config.toml
n_layer = 24
d_model = 160
n_head = 4
n_kv_head = 4
head_dim = 32
d_mlp = 640
vocab_size = 2048
activation = "gelu"
norm = "layernorm"
norm_place = "pre"
norm_eps = 1e-05
positions = "alibi"
qk_norm = false
attn_scale = 0.177
bias = "all"
tie_embeddings = true
parallel_block = false
init = "normal"
init_std_qkv = 0.0395
init_std_o = 0.0395
init_std_up = 0.0395
init_std_down = 0.0
optimizer = "muon_variant"
lr = 0.00392
lr_mult_o = 3.0
beta1 = 0.93
lr_head = 0.00751
grad_clip = 0.5
warmup_steps = 200
schedule = "wsd"
decay_fraction = 1.0
decay_shape = "linear"
final_lr_fraction = 0.0
batch_tokens = [16384, 32768, 49152]
seq_len = 512
doc_mask = true
train_tokens = 158500000
steps = 4882
dataset = "wikipedia_en"
Each number is 200 + 30 x the weight over its row's rms, rounded and kept within 0 to 999. Layers, rows and columns count from 0. The size before them is the row's rms in percent of the matrix's.

# q: layer 18 attention query, 128x160, rms 0.0891, rows 109-127, columns 0-159
# k: layer 18 attention key, 128x160, rms 0.0901, rows 109-127, columns 0-159
# v: layer 18 attention value, 128x160, rms 0.0657, rows 96-98, columns 0-159
# o: layer 18 attention output (transposed), 128x160, rms 0.176, rows 96-97, columns 0-159
q109,102,177,190,219,183,175,193,238,210,232,157,185,172,187,213,186,233,191,234,247,217,223,239,216,237,211,245,198,229,202,243,199,226,243,205,161,175,261,175,199,252,149,226,215,172,156,208,183,199,197,207,247,203,178,256,167,169,197,186,196,216,182,182,204,237,211,196,183,206,165,155,132,241,224,202,200,224,181,221,240,159,267,178,208,197,178,157,191,212,253,205,198,181,218,200,229,254,212,235,231,230,188,188,218,218,202,159,176,209,158,164,211,158,230,140,214,190,190,215,207,167,270,151,168,215,214,240,206,134,207,193,201,164,191,197,147,152,171,252,182,195,216,195,221,176,141,196,193,250,183,235,246,167,229,199,246,228,247,184,178,151
k109,103,143,195,215,199,175,217,197,207,196,214,140,181,186,221,158,184,205,230,241,253,204,223,183,199,228,190,206,211,205,200,230,202,247,195,185,241,246,201,159,232,170,219,215,201,180,244,215,209,189,173,180,247,170,217,184,168,198,182,233,183,200,186,276,236,174,238,170,184,191,195,180,178,216,143,192,231,158,152,158,156,175,206,164,189,202,227,209,210,211,231,255,185,225,163,225,234,203,236,240,185,187,171,243,243,208,167,218,259,245,221,214,188,243,164,212,287,204,178,175,216,225,147,175,256,191,254,173,167,140,210,208,249,164,221,158,188,160,198,201,185,203,190,157,240,164,211,208,192,235,213,198,193,232,197,204,193,292,183,229,206
q110,099,187,204,193,221,217,219,190,237,199,189,262,238,196,200,219,238,211,187,181,194,208,188,267,217,203,187,190,212,176,259,217,222,204,196,232,189,207,199,186,177,213,225,175,151,189,213,183,249,144,211,176,155,243,152,227,223,231,236,177,156,182,140,227,154,136,220,268,221,242,166,227,252,184,203,179,171,218,189,140,257,187,228,264,224,195,208,158,170,229,165,232,212,191,219,225,213,218,175,192,179,188,185,201,203,236,185,186,208,235,199,213,195,182,124,160,222,227,185,202,163,204,247,213,160,242,156,231,204,203,236,204,208,202,184,194,154,219,166,181,243,143,171,245,230,138,181,243,177,210,181,182,210,149,154,232,173,209,214,204,231
k110,099,206,220,215,163,219,204,196,152,162,187,195,204,235,197,228,228,257,160,151,244,256,206,200,203,165,199,199,184,169,185,196,204,170,175,189,177,205,159,112,221,221,277,217,198,224,178,250,223,188,213,214,213,233,174,175,199,219,172,244,183,165,180,165,201,203,175,244,211,191,171,192,177,187,231,192,204,274,172,185,188,266,229,217,174,197,211,207,206,186,166,168,192,186,252,188,195,199,221,191,205,151,186,253,203,236,206,207,255,201,185,199,202,230,188,215,174,201,234,230,218,188,230,184,113,148,242,225,206,188,226,150,158,145,187,196,197,240,238,195,138,168,215,226,151,198,253,177,219,175,193,257,199,176,193,234,211,242,255,168,192
q111,107,192,200,263,124,198,188,162,140,128,221,194,160,222,228,221,180,247,175,189,224,161,203,178,241,227,247,185,181,207,246,219,129,222,201,205,196,178,164,218,232,185,205,230,168,220,213,172,171,247,201,228,231,208,223,206,204,216,182,201,198,198,178,247,210,205,242,207,204,225,176,159,154,209,199,161,187,208,264,175,205,194,162,200,182,169,260,168,203,201,188,201,198,162,186,181,185,234,179,211,204,181,156,168,226,173,221,218,218,142,194,202,185,211,218,187,209,174,231,222,80,258,208,218,189,187,191,132,158,211,209,178,208,264,245,224,210,208,206,263,209,199,218,230,235,183,180,161,194,138,169,204,167,202,190,200,198,204,224,217,189
k111,110,218,170,242,193,232,228,180,215,173,188,185,175,156,189,178,207,188,191,213,237,223,170,208,200,233,199,157,224,233,211,191,154,195,220,238,225,189,197,245,258,185,197,220,180,211,184,188,216,152,232,165,196,213,173,140,221,235,265,201,199,237,210,264,216,157,245,240,166,186,148,162,194,183,178,166,212,215,246,180,189,190,206,182,150,180,239,132,238,207,170,217,186,144,162,155,179,182,187,206,210,240,162,231,217,218,217,229,216,185,208,214,163,200,210,222,198,140,213,253,230,186,285,187,235,265,175,197,188,183,219,168,185,229,210,255,237,142,209,160,192,200,228,250,242,186,176,213,135,208,208,206,195,232,218,173,224,185,212,235,174
q112,107,187,128,211,189,242,167,253,238,203,217,190,157,146,178,204,197,187,236,206,217,143,204,149,143,231,158,204,190,207,198,221,225,195,191,175,185,223,182,225,211,153,168,208,189,183,224,180,211,176,237,271,215,207,168,212,245,238,213,186,221,204,209,184,204,243,212,188,182,145,180,207,207,204,172,243,193,195,234,181,242,224,151,192,196,157,178,185,204,161,216,114,223,181,143,212,166,212,222,179,254,222,204,205,247,173,222,207,244,212,174,226,148,172,188,218,189,250,163,262,205,196,216,202,206,220,165,228,227,198,207,174,170,185,219,166,192,200,231,251,200,191,263,207,166,249,188,220,120,180,235,243,212,222,202,200,208,138,212,234,206
k112,109,149,177,171,190,164,202,244,218,200,158,229,184,157,190,222,232,214,212,178,233,207,169,168,152,236,167,223,202,175,207,217,178,206,187,212,149,184,148,236,200,170,152,197,238,166,265,173,182,184,215,212,249,153,186,184,193,229,225,131,237,205,195,215,225,242,190,233,186,194,226,165,252,170,168,184,144,202,178,178,216,180,156,165,220,216,282,202,182,238,192,219,191,241,217,160,159,172,175,204,175,236,201,274,201,167,178,208,208,211,220,211,156,196,212,177,189,175,172,223,261,153,177,240,229,181,186,230,201,251,176,239,180,183,192,152,189,261,212,223,206,244,172,202,197,235,253,212,224,197,181,222,264,217,193,181,205,188,225,244,193
q113,107,209,201,179,164,215,213,174,274,207,225,173,211,158,182,176,211,202,195,230,186,202,226,196,248,209,203,164,171,200,170,169,137,249,204,182,225,191,236,195,168,203,166,204,172,217,218,191,222,243,188,208,211,234,200,175,225,225,230,197,156,185,209,257,186,164,167,187,205,217,141,202,216,228,175,207,185,174,189,144,234,196,185,148,288,168,232,154,175,208,167,204,215,229,218,225,159,204,168,133,167,215,266,250,110,203,215,214,136,178,238,200,256,212,210,252,211,165,204,224,191,204,194,157,190,187,212,206,221,218,175,216,216,243,202,157,257,177,180,226,204,197,208,198,161,190,185,188,198,193,205,199,180,207,150,215,152,182,270,157,183
k113,106,194,203,189,220,229,211,212,217,211,187,137,175,185,178,152,200,251,233,269,227,238,204,229,180,164,190,204,195,197,180,181,278,196,166,152,210,196,185,221,186,170,202,228,196,204,143,196,182,195,217,287,232,229,260,155,168,218,225,169,138,196,164,210,202,210,232,207,216,224,227,170,173,203,215,189,209,199,204,190,220,177,221,233,167,172,221,226,217,210,189,239,194,219,150,155,142,167,158,169,185,225,237,166,180,239,231,255,168,199,179,172,222,221,183,197,214,195,240,201,156,196,190,201,211,199,181,284,177,198,201,131,114,225,217,229,197,195,217,225,177,214,245,191,208,191,172,180,177,244,203,155,232,145,206,216,182,165,224,224,172
q114,108,149,190,215,172,202,203,171,215,259,154,248,215,261,182,201,139,171,194,214,199,149,222,229,160,220,140,196,198,150,190,244,156,162,186,217,196,172,177,202,182,163,210,189,174,246,224,218,226,224,216,222,182,199,225,193,193,182,211,230,255,215,189,165,164,158,221,168,156,180,256,186,263,220,171,208,163,160,240,179,212,213,195,217,218,252,225,221,240,121,254,202,184,197,241,210,200,190,197,229,149,225,217,238,211,196,178,158,192,173,232,208,196,181,174,209,134,229,193,140,210,215,131,218,182,141,203,186,239,207,209,209,193,210,199,196,186,248,167,225,200,227,206,248,230,204,194,221,153,219,201,201,161,234,227,232,230,184,174,167,186
k114,110,197,183,205,215,234,224,241,210,228,176,156,165,267,202,148,178,180,255,175,224,192,215,166,192,209,148,177,200,151,204,201,180,178,181,172,203,213,205,169,221,179,215,217,214,197,202,149,226,215,164,233,177,192,216,191,237,176,152,183,205,231,164,144,190,226,199,196,199,188,233,178,212,165,202,205,191,240,192,178,217,171,206,246,241,286,223,221,211,193,191,165,160,202,206,163,211,145,216,234,201,245,261,150,232,165,224,153,178,231,230,160,153,247,187,239,184,227,222,215,204,190,190,212,270,134,151,180,217,176,262,195,199,182,183,264,202,208,226,184,179,183,240,233,231,208,139,218,237,229,178,156,181,177,231,213,228,180,196,173,171
q115,098,204,175,152,172,166,220,199,201,206,230,203,229,155,190,198,218,209,191,167,223,208,255,212,194,143,197,201,199,179,184,223,198,185,172,182,200,152,181,185,244,191,230,215,237,179,238,198,248,234,158,190,156,167,194,189,227,243,149,200,201,177,197,192,183,207,235,221,171,199,210,196,227,173,231,175,193,242,280,180,214,195,201,175,203,198,192,232,263,182,234,278,157,254,159,177,203,197,193,165,234,245,191,164,176,150,175,178,248,176,211,216,193,147,254,209,253,189,207,156,217,221,187,126,210,214,229,206,190,195,223,266,160,203,229,202,195,200,157,252,210,192,217,147,163,127,181,203,219,156,177,168,186,146,199,211,195,221,240,194,156
k115,101,211,214,228,203,228,208,116,210,189,222,196,241,125,221,195,230,234,184,202,193,175,199,168,168,183,203,222,176,216,238,253,190,260,185,186,192,150,236,192,183,209,237,239,208,233,160,197,235,254,208,212,148,187,156,164,180,236,187,202,193,171,185,210,163,152,188,177,189,216,180,212,173,161,253,176,223,171,158,247,251,161,201,234,166,196,206,221,216,215,184,257,200,243,156,171,172,248,223,227,219,223,180,180,211,183,142,156,192,230,217,192,169,179,209,246,229,235,186,134,186,198,235,126,232,200,168,136,199,193,187,163,198,231,169,248,224,229,227,211,189,192,213,212,175,246,231,201,203,185,216,187,236,144,233,217,215,221,198,196,178
q116,120,202,207,171,181,200,243,191,190,225,177,183,231,137,202,191,218,232,238,235,188,176,239,159,243,209,169,201,188,188,204,196,215,179,182,214,209,173,145,186,230,256,139,185,210,227,193,167,177,155,200,224,181,214,211,233,207,152,211,143,200,164,191,148,187,229,200,247,172,208,133,205,163,159,201,236,220,227,167,121,179,217,199,143,171,171,273,189,172,237,161,204,220,214,252,231,221,187,164,197,251,241,187,176,194,188,200,196,265,222,230,167,201,194,214,192,237,214,259,200,241,266,196,227,219,188,189,179,233,187,204,164,221,164,200,213,205,193,196,165,213,204,227,227,200,225,207,254,212,205,175,130,177,197,207,271,171,201,220,240,173
k116,123,269,173,187,184,213,198,190,181,213,269,173,211,150,168,226,139,293,181,198,203,164,176,225,167,188,240,227,209,185,234,190,253,226,213,164,141,238,189,179,172,220,119,201,215,192,175,227,180,219,191,159,208,214,241,185,177,166,177,130,163,208,206,170,217,203,173,198,127,190,154,229,174,159,229,184,169,243,227,165,144,258,127,204,164,168,204,190,204,216,149,175,199,185,221,222,216,239,198,213,215,244,248,195,176,198,168,205,183,235,179,211,215,215,226,194,216,194,215,240,247,192,243,182,205,210,200,186,208,226,221,215,206,183,197,203,185,205,225,198,234,149,183,195,210,161,227,215,181,212,193,174,198,176,236,211,194,190,231,269,187
q117,107,216,213,200,208,181,253,194,220,217,222,168,258,172,112,203,259,177,154,209,214,149,222,235,213,217,224,218,214,187,191,172,211,186,209,231,242,181,157,188,192,204,185,161,236,182,206,210,156,220,230,197,191,188,183,250,184,223,257,230,213,216,205,216,180,234,232,208,197,186,190,208,218,169,163,181,173,212,174,224,146,226,162,206,197,248,183,218,188,278,190,178,176,192,199,210,211,178,213,193,203,163,172,171,233,143,151,225,268,201,207,248,260,182,204,189,169,177,194,140,173,214,188,183,258,190,171,208,198,253,139,207,234,176,250,178,193,225,212,265,227,164,170,169,172,236,255,198,165,199,186,218,175,198,192,154,260,224,186,174,198
k117,105,196,249,183,190,209,169,119,163,199,213,174,213,183,165,215,216,186,204,192,203,182,204,183,165,198,172,249,172,227,172,220,215,165,191,220,192,214,184,246,208,244,173,181,230,237,223,162,121,265,203,286,161,191,188,232,201,195,219,178,243,219,197,217,194,181,197,154,189,176,168,207,243,159,176,227,175,195,214,186,169,192,221,175,207,241,180,187,232,202,147,221,250,198,203,231,240,243,211,245,167,181,151,196,188,152,175,179,207,262,196,232,215,167,253,218,192,170,201,209,209,236,188,168,238,176,202,204,144,254,243,160,198,217,241,230,159,182,185,230,121,207,161,178,187,260,223,195,190,210,217,231,212,142,216,188,226,189,187,182,188
q118,108,220,222,184,207,208,228,217,178,240,270,202,193,230,221,202,223,196,213,196,225,291,158,215,183,181,197,218,213,213,182,206,251,227,197,112,223,106,209,199,203,189,193,200,194,236,135,220,215,186,193,173,202,247,209,176,200,207,233,232,226,156,208,199,187,183,233,173,185,225,227,227,182,238,210,176,168,191,204,175,221,212,214,217,201,170,238,241,213,156,167,246,182,194,157,195,265,172,126,177,194,164,216,222,175,206,244,208,220,179,220,144,273,242,178,256,202,213,184,219,232,175,200,175,177,217,202,203,212,205,205,199,263,191,206,194,227,197,269,178,214,199,179,142,199,247,196,135,189,225,150,204,209,176,182,206,171,186,183,181,164
k118,106,230,189,200,197,223,165,205,208,241,219,172,191,232,182,227,208,190,160,192,201,217,191,184,218,161,198,213,260,186,200,197,251,220,182,197,209,197,187,194,154,273,188,201,159,197,161,236,222,227,205,184,199,220,192,277,210,232,225,140,242,179,140,186,160,123,197,215,149,213,257,236,210,227,173,227,236,173,200,234,216,226,186,229,159,139,199,216,195,200,239,184,193,175,188,191,211,160,216,214,197,185,253,186,178,170,209,219,179,130,213,146,236,164,178,241,212,174,186,225,122,171,179,169,186,197,210,183,276,202,139,221,163,241,187,209,196,214,193,209,189,213,155,234,220,192,219,211,174,163,145,204,216,208,157,258,212,222,178,163,196
q119,107,135,206,163,238,198,201,232,208,197,173,173,184,192,182,172,164,188,228,180,220,220,172,147,190,228,151,174,236,186,206,195,185,182,157,196,201,122,233,243,279,270,236,216,192,207,180,200,203,209,186,168,160,174,141,235,251,185,211,204,223,244,179,182,187,197,180,254,201,164,212,246,177,180,195,172,148,200,205,226,200,231,178,214,197,216,199,240,254,212,218,226,157,204,204,197,187,248,241,282,249,238,189,212,215,212,180,232,171,208,250,174,189,216,187,250,203,150,177,182,159,189,175,254,237,210,226,228,207,156,238,188,162,203,122,192,208,182,159,210,214,187,197,206,185,168,191,183,183,156,193,207,187,266,197,201,188,225,235,214,196
k119,110,155,208,159,206,163,160,174,207,230,205,185,222,229,244,240,206,207,196,155,162,160,223,190,214,244,199,170,253,207,221,208,226,167,190,132,195,204,192,214,266,208,244,175,199,178,249,171,233,289,220,185,178,213,137,205,273,170,180,186,183,132,203,181,238,196,171,195,207,157,200,250,207,194,207,177,185,219,205,217,260,228,236,216,218,202,175,228,188,180,215,182,201,209,159,169,163,239,173,184,212,226,179,199,173,206,112,221,198,254,161,182,160,228,174,217,185,195,189,139,219,206,202,197,167,205,188,206,221,235,223,248,206,200,259,180,221,194,188,195,194,198,186,247,183,166,199,206,137,194,146,186,188,223,210,227,160,228,233,235,186
q120,097,224,176,166,234,171,207,203,214,218,215,180,181,205,190,225,222,209,182,231,173,204,217,211,216,230,179,200,144,178,161,171,159,240,165,187,200,192,169,198,255,222,170,231,195,192,106,178,182,257,165,154,197,250,171,183,229,239,183,179,174,133,270,241,190,236,212,224,164,184,206,149,181,184,191,203,176,179,189,202,204,149,222,212,166,220,211,255,225,222,208,200,172,184,167,195,208,201,263,179,249,184,205,169,271,200,212,229,197,206,194,158,184,226,201,212,193,218,173,194,219,167,171,212,263,249,220,228,199,178,301,232,225,187,236,216,176,179,159,189,222,165,193,235,172,192,184,168,154,225,212,189,178,193,147,156,188,214,192,252,206
k120,098,249,187,280,211,183,189,186,253,189,226,259,179,219,190,221,235,172,152,233,187,175,158,146,199,220,157,226,178,252,201,214,185,181,169,194,143,163,158,172,204,161,225,208,199,232,227,213,186,195,237,181,156,192,173,179,201,267,233,175,209,196,196,217,175,227,171,170,158,173,151,197,175,236,176,258,194,199,160,174,236,217,162,174,228,141,157,243,233,184,224,189,218,187,176,203,212,223,234,137,227,237,252,172,211,226,131,197,181,206,182,182,203,268,188,273,200,207,186,228,198,173,193,218,190,224,237,233,200,201,200,180,177,237,244,182,183,230,187,201,221,211,187,193,211,216,206,231,156,206,144,228,253,173,184,213,197,182,183,227,180
q121,102,240,177,212,190,239,164,219,169,200,207,242,226,242,186,189,129,208,206,208,202,207,214,209,232,192,170,167,182,176,183,167,231,166,220,210,200,232,235,175,226,215,201,217,230,242,197,193,172,198,155,224,266,228,229,193,195,175,185,205,204,118,150,176,204,256,180,281,227,190,153,183,225,148,180,137,182,179,274,163,188,227,224,251,178,193,178,200,171,206,170,181,162,194,238,248,179,151,221,231,230,167,203,216,188,174,178,246,162,172,226,219,228,224,176,202,216,239,245,228,174,216,190,178,222,221,156,208,240,151,195,184,225,205,199,167,231,201,185,183,229,255,178,184,220,196,161,196,210,226,195,243,262,194,233,189,236,194,255,197,230
k121,106,269,157,212,209,184,210,219,252,191,194,227,200,239,226,224,190,194,232,182,233,210,210,230,159,156,149,218,175,149,169,216,197,218,176,191,185,180,200,207,218,206,143,263,198,169,214,159,188,211,209,165,222,250,196,158,208,230,223,217,240,176,195,181,167,191,152,217,231,187,194,222,176,179,145,178,207,232,221,243,166,220,192,256,159,189,175,188,171,140,125,201,264,225,243,239,150,174,215,212,224,217,152,189,177,177,179,258,209,175,182,189,234,225,210,198,250,230,227,174,196,178,193,195,204,258,180,231,230,178,193,231,228,155,195,193,243,175,168,165,220,212,154,223,197,169,148,205,227,274,192,232,174,195,198,221,172,235,231,196,230
q122,104,227,206,153,202,174,196,225,203,219,237,195,211,167,211,235,147,216,251,192,175,207,259,216,128,203,233,213,205,189,199,263,183,183,215,203,144,205,197,265,210,215,273,191,227,211,230,203,189,217,203,187,199,204,204,195,209,163,232,204,217,213,189,270,222,201,199,188,186,146,157,171,206,239,233,229,220,144,143,206,185,188,197,176,188,159,176,230,162,219,184,146,188,232,208,238,223,189,269,209,224,193,184,253,158,215,182,197,152,194,125,187,227,207,223,239,154,209,235,211,183,221,211,215,124,220,200,234,182,224,194,214,168,202,263,209,197,237,176,220,207,194,213,185,210,244,269,156,149,196,191,157,212,192,223,230,172,167,237,202,206
k122,105,212,155,206,164,181,180,206,192,215,194,147,156,136,213,183,203,210,223,202,188,220,212,249,234,188,209,172,177,244,176,265,196,208,190,237,129,142,205,239,125,181,212,169,182,200,214,183,196,193,215,215,190,189,203,185,187,183,240,205,208,152,207,226,214,220,216,211,232,162,200,201,143,227,214,204,231,167,200,257,160,183,142,184,233,187,194,188,251,206,214,161,159,228,120,204,218,181,252,286,203,226,180,239,205,178,244,228,257,164,208,173,189,205,216,178,167,141,208,192,184,258,176,200,140,166,193,211,202,210,222,200,172,172,175,209,253,226,229,206,159,204,250,159,178,249,167,213,190,209,172,219,194,189,220,218,162,184,178,207,203
q123,110,213,186,197,188,206,194,176,156,192,235,177,214,193,237,228,212,276,199,179,190,211,151,168,220,219,158,153,192,211,202,186,201,164,132,186,260,199,130,193,233,207,219,134,189,195,150,158,186,233,182,210,163,176,213,205,184,220,155,187,186,209,154,146,183,177,182,192,157,241,206,198,162,230,206,233,184,221,234,203,190,243,242,174,268,220,199,216,174,217,200,208,208,186,189,139,233,197,220,201,139,159,238,180,211,195,208,164,196,172,175,199,202,219,255,200,162,280,203,231,260,148,179,172,199,229,166,214,247,215,214,165,179,238,183,192,203,249,193,156,148,152,235,187,228,188,178,219,169,202,214,219,221,191,212,180,211,206,200,235,262
k123,106,209,202,228,188,205,189,211,218,252,191,239,239,186,200,252,168,215,231,182,209,166,215,179,194,156,209,193,218,153,228,225,144,185,138,206,231,224,133,219,215,161,216,217,210,209,197,169,244,211,199,223,222,135,197,216,152,176,211,191,212,170,241,181,172,242,260,230,193,233,175,207,170,208,202,255,158,206,207,232,204,253,223,235,216,184,186,164,196,144,227,196,209,204,209,156,225,218,215,177,172,183,230,196,263,166,263,169,211,172,209,203,221,144,213,216,193,246,211,210,202,139,191,193,188,228,227,187,248,252,170,136,162,207,143,192,183,190,185,141,177,142,204,212,248,206,164,247,169,192,214,226,220,191,164,220,192,201,214,259,222
q124,112,207,220,225,187,204,173,209,209,212,212,174,233,237,176,141,240,234,209,187,127,235,210,222,168,234,136,169,217,155,225,134,191,165,229,230,231,205,217,180,220,201,201,192,253,230,202,158,203,230,190,214,205,192,174,197,151,158,192,167,208,185,179,157,194,226,192,150,206,258,189,216,228,186,180,205,147,212,188,241,214,180,259,217,269,215,194,193,210,140,176,205,228,221,173,188,258,259,214,201,240,181,226,196,191,224,175,197,217,218,224,245,204,185,224,171,175,208,165,213,224,171,210,190,268,186,187,182,245,190,200,196,232,202,210,242,199,204,186,126,221,151,207,155,242,197,180,198,181,167,111,194,199,160,198,184,171,140,221,208,232
k124,112,219,221,154,189,188,213,238,168,212,189,160,225,224,191,190,195,183,151,189,176,249,130,177,208,166,171,178,202,187,240,214,240,166,158,207,241,164,184,214,167,237,172,217,180,234,177,199,215,224,215,207,204,168,173,179,193,155,221,166,252,219,216,130,204,274,138,199,185,243,203,216,204,244,217,188,184,210,189,262,170,214,214,235,223,210,211,208,131,202,199,191,249,197,209,206,197,213,253,188,214,155,221,202,216,223,171,193,207,194,265,221,220,180,177,156,191,221,237,224,249,153,213,138,183,242,224,199,193,225,145,157,225,258,187,247,155,185,176,183,224,156,231,180,151,222,201,178,176,196,166,199,179,168,188,219,165,250,171,235,189
q125,103,206,208,202,193,167,178,196,222,208,153,127,186,165,186,193,216,193,171,199,165,217,183,197,197,212,159,158,180,220,233,233,187,208,215,214,165,159,210,211,198,153,216,277,206,192,232,177,165,207,239,196,236,203,192,214,248,159,200,238,235,238,213,166,211,226,192,214,158,184,226,200,196,200,223,211,236,204,154,145,173,182,231,249,187,191,179,232,214,225,188,229,171,190,184,216,186,199,236,189,186,209,171,215,208,218,189,204,220,201,239,223,165,233,171,230,201,150,157,251,172,195,223,174,278,156,178,155,211,192,209,193,238,166,245,216,116,274,211,213,169,154,155,198,222,182,200,205,171,191,267,119,226,141,219,205,239,234,216,181,244
k125,103,239,174,174,187,193,180,180,203,200,162,199,223,174,188,198,197,191,159,209,189,174,162,247,243,201,154,132,174,241,252,194,182,175,149,209,193,220,231,175,239,178,242,237,210,253,196,107,229,160,156,226,217,246,212,245,227,174,243,240,230,226,244,172,241,139,144,239,192,215,217,212,248,166,166,201,164,170,158,187,169,210,176,206,208,206,176,185,226,183,191,207,208,157,154,174,231,189,185,231,211,217,175,217,196,207,157,141,234,192,193,198,231,213,175,240,163,218,213,226,205,238,151,186,239,212,230,210,174,165,210,210,204,244,220,159,209,196,220,214,150,204,192,236,158,225,266,195,213,180,233,195,253,179,211,226,173,169,221,189,204
q126,108,185,220,203,188,154,195,124,192,221,211,237,199,188,207,192,186,230,195,197,160,206,234,140,203,210,192,231,193,159,174,248,232,231,210,198,182,217,166,169,199,247,213,217,229,245,196,189,183,166,193,181,228,278,182,179,217,242,196,191,215,182,227,164,218,230,185,189,136,215,155,207,184,209,194,172,216,227,209,156,105,164,154,196,260,161,234,206,268,206,231,205,185,170,141,199,213,251,148,229,193,240,221,156,214,257,228,221,212,226,204,219,240,181,194,213,189,196,149,197,191,225,184,185,187,163,228,220,182,227,159,203,193,251,130,160,193,223,212,248,206,198,192,215,204,186,197,195,167,164,218,151,238,181,251,162,202,154,206,199,189
k126,115,196,199,156,190,208,222,179,271,141,190,144,222,207,205,195,224,243,206,194,119,158,191,198,216,209,209,146,214,130,214,209,195,216,188,206,179,182,141,223,187,267,170,231,224,214,184,191,226,133,196,233,212,233,192,203,219,233,196,254,195,211,154,182,171,219,170,203,158,219,193,270,252,199,225,191,246,215,189,184,126,198,183,222,184,190,226,195,247,231,211,175,211,190,147,197,193,229,194,207,207,228,208,154,170,231,211,251,195,247,197,251,223,222,222,262,168,199,212,163,195,153,218,231,199,192,186,221,220,222,144,184,167,175,144,187,188,200,185,215,192,211,210,193,218,178,204,214,186,209,221,115,234,225,241,193,173,200,160,213,166
q127,101,166,180,191,215,114,186,198,177,152,184,226,228,219,206,175,193,202,223,219,253,248,204,227,162,180,177,182,169,154,241,188,213,242,205,224,175,171,186,166,230,176,213,184,225,187,268,202,200,180,159,217,194,186,192,187,242,261,154,254,194,172,238,241,202,199,235,199,214,203,170,196,217,210,136,153,202,272,203,222,175,187,167,191,246,209,241,203,195,198,174,198,195,209,206,193,157,258,148,231,191,222,217,182,198,247,176,211,138,172,188,205,156,233,239,189,151,243,174,235,174,220,166,231,157,236,161,155,188,216,189,142,201,181,234,160,213,159,149,212,232,233,229,213,185,216,250,175,236,173,221,209,231,202,180,177,203,221,190,181,168
k127,101,145,230,226,216,177,151,168,233,169,186,158,166,210,209,162,204,240,235,233,278,211,191,213,231,201,221,199,217,208,157,195,195,244,235,223,161,179,173,196,232,192,243,305,179,198,229,244,208,166,218,172,204,214,148,195,209,247,173,210,230,181,219,184,242,189,264,218,178,210,233,181,169,158,215,162,192,225,214,256,140,177,197,189,224,232,207,179,245,204,199,191,203,231,216,200,179,199,180,206,228,143,197,137,196,167,210,248,212,196,208,189,207,185,158,188,222,198,203,172,180,217,216,213,202,206,177,206,160,228,143,178,262,218,169,234,168,193,176,211,185,207,196,140,181,142,204,182,171,155,203,209,241,152,201,123,214,188,171,203,198
v96,100,228,248,220,201,185,208,211,249,186,183,141,227,170,190,205,181,179,187,149,164,207,212,194,223,173,229,206,198,174,238,221,184,200,222,199,181,210,178,176,223,231,191,187,220,208,130,265,169,186,278,166,230,179,220,215,180,231,216,231,219,176,203,192,199,187,137,130,210,210,205,150,160,199,181,220,183,163,222,230,199,223,196,218,255,238,237,255,160,271,176,183,181,192,176,249,164,205,194,167,183,163,178,235,229,179,233,150,236,277,197,171,198,239,202,219,164,194,172,192,223,239,176,202,190,202,205,246,208,188,186,195,238,181,252,201,193,241,242,189,221,278,176,197,164,192,160,201,235,212,173,209,212,190,193,178,204,121,220,195,226
o96,094,193,222,199,181,210,197,193,220,221,216,202,192,144,194,189,212,170,243,248,202,258,195,211,173,190,168,176,157,222,197,221,193,284,229,162,176,240,235,221,155,222,201,181,148,173,265,193,235,255,191,212,165,176,212,184,233,232,172,154,174,182,205,222,231,235,229,178,185,173,164,236,230,236,187,159,231,222,143,167,179,206,213,207,168,165,220,182,208,208,287,220,242,202,219,240,199,226,215,164,226,229,194,164,227,213,199,251,172,164,168,217,191,227,181,206,184,169,275,153,225,185,215,171,254,178,169,188,180,213,210,213,162,184,175,237,236,162,195,171,177,250,173,163,237,245,219,185,186,223,180,194,193,247,203,223,162,213,163,208,150
v97,103,172,207,166,176,222,206,179,185,179,172,219,220,191,167,179,179,214,175,264,189,185,218,233,148,235,166,208,194,167,235,195,212,200,208,228,200,223,190,171,226,197,215,220,226,246,209,243,169,189,222,163,169,235,190,196,196,199,199,250,219,219,262,208,213,190,206,155,219,183,200,237,155,230,201,173,196,162,172,203,239,146,197,178,164,96,160,190,154,199,186,230,202,202,250,153,213,166,180,181,189,197,176,244,251,177,218,149,159,239,210,239,185,178,212,211,194,231,267,154,166,170,240,209,186,229,186,220,194,225,219,186,204,181,206,200,207,212,182,224,145,216,231,141,185,220,262,254,242,216,230,186,228,222,168,176,159,228,140,142,165
o97,092,228,256,210,217,164,184,219,230,130,167,205,163,201,203,146,244,207,197,158,193,225,196,218,212,189,257,199,203,219,200,270,115,194,240,128,258,133,204,243,229,169,233,192,183,211,226,189,202,198,218,171,177,218,213,155,199,179,205,232,221,200,185,188,231,181,249,154,231,252,212,179,221,173,215,189,221,193,200,159,238,206,183,217,193,237,227,195,188,190,215,162,213,259,224,227,205,172,190,226,190,254,250,205,209,193,201,207,220,206,194,169,185,164,203,208,139,156,190,240,211,140,207,160,216,246,151,177,199,233,191,182,205,195,243,224,220,191,170,172,255,137,213,226,172,211,136,234,196,204,185,175,189,203,219,188,210,193,166,243,215
v98,092,247,238,180,200,140,177,179,202,239,179,157,170,219,257,223,224,199,164,225,229,232,201,238,179,163,130,221,220,222,236,212,222,194,199,234,181,185,188,165,173,178,219,239,123,209,240,243,205,230,183,213,219,168,237,216,173,271,226,226,194,170,248,152,169,206,217,183,193,178,198,125,193,135,162,216,216,286,163,171,202,167,214,238,171,196,195,195,207,222,212,125,210,222,194,242,174,205,202,288,192,211,134,176,182,225,193,159,186,222,210,180,216,226,192,244,183,211,216,234,187,202,196,236,252,201,205,220,182,154,227,210,210,179,199,223,159,186,187,202,193,189,215,208,205,193,209,204,146,206,175,235,205,235,218,192,196,212,164,188,199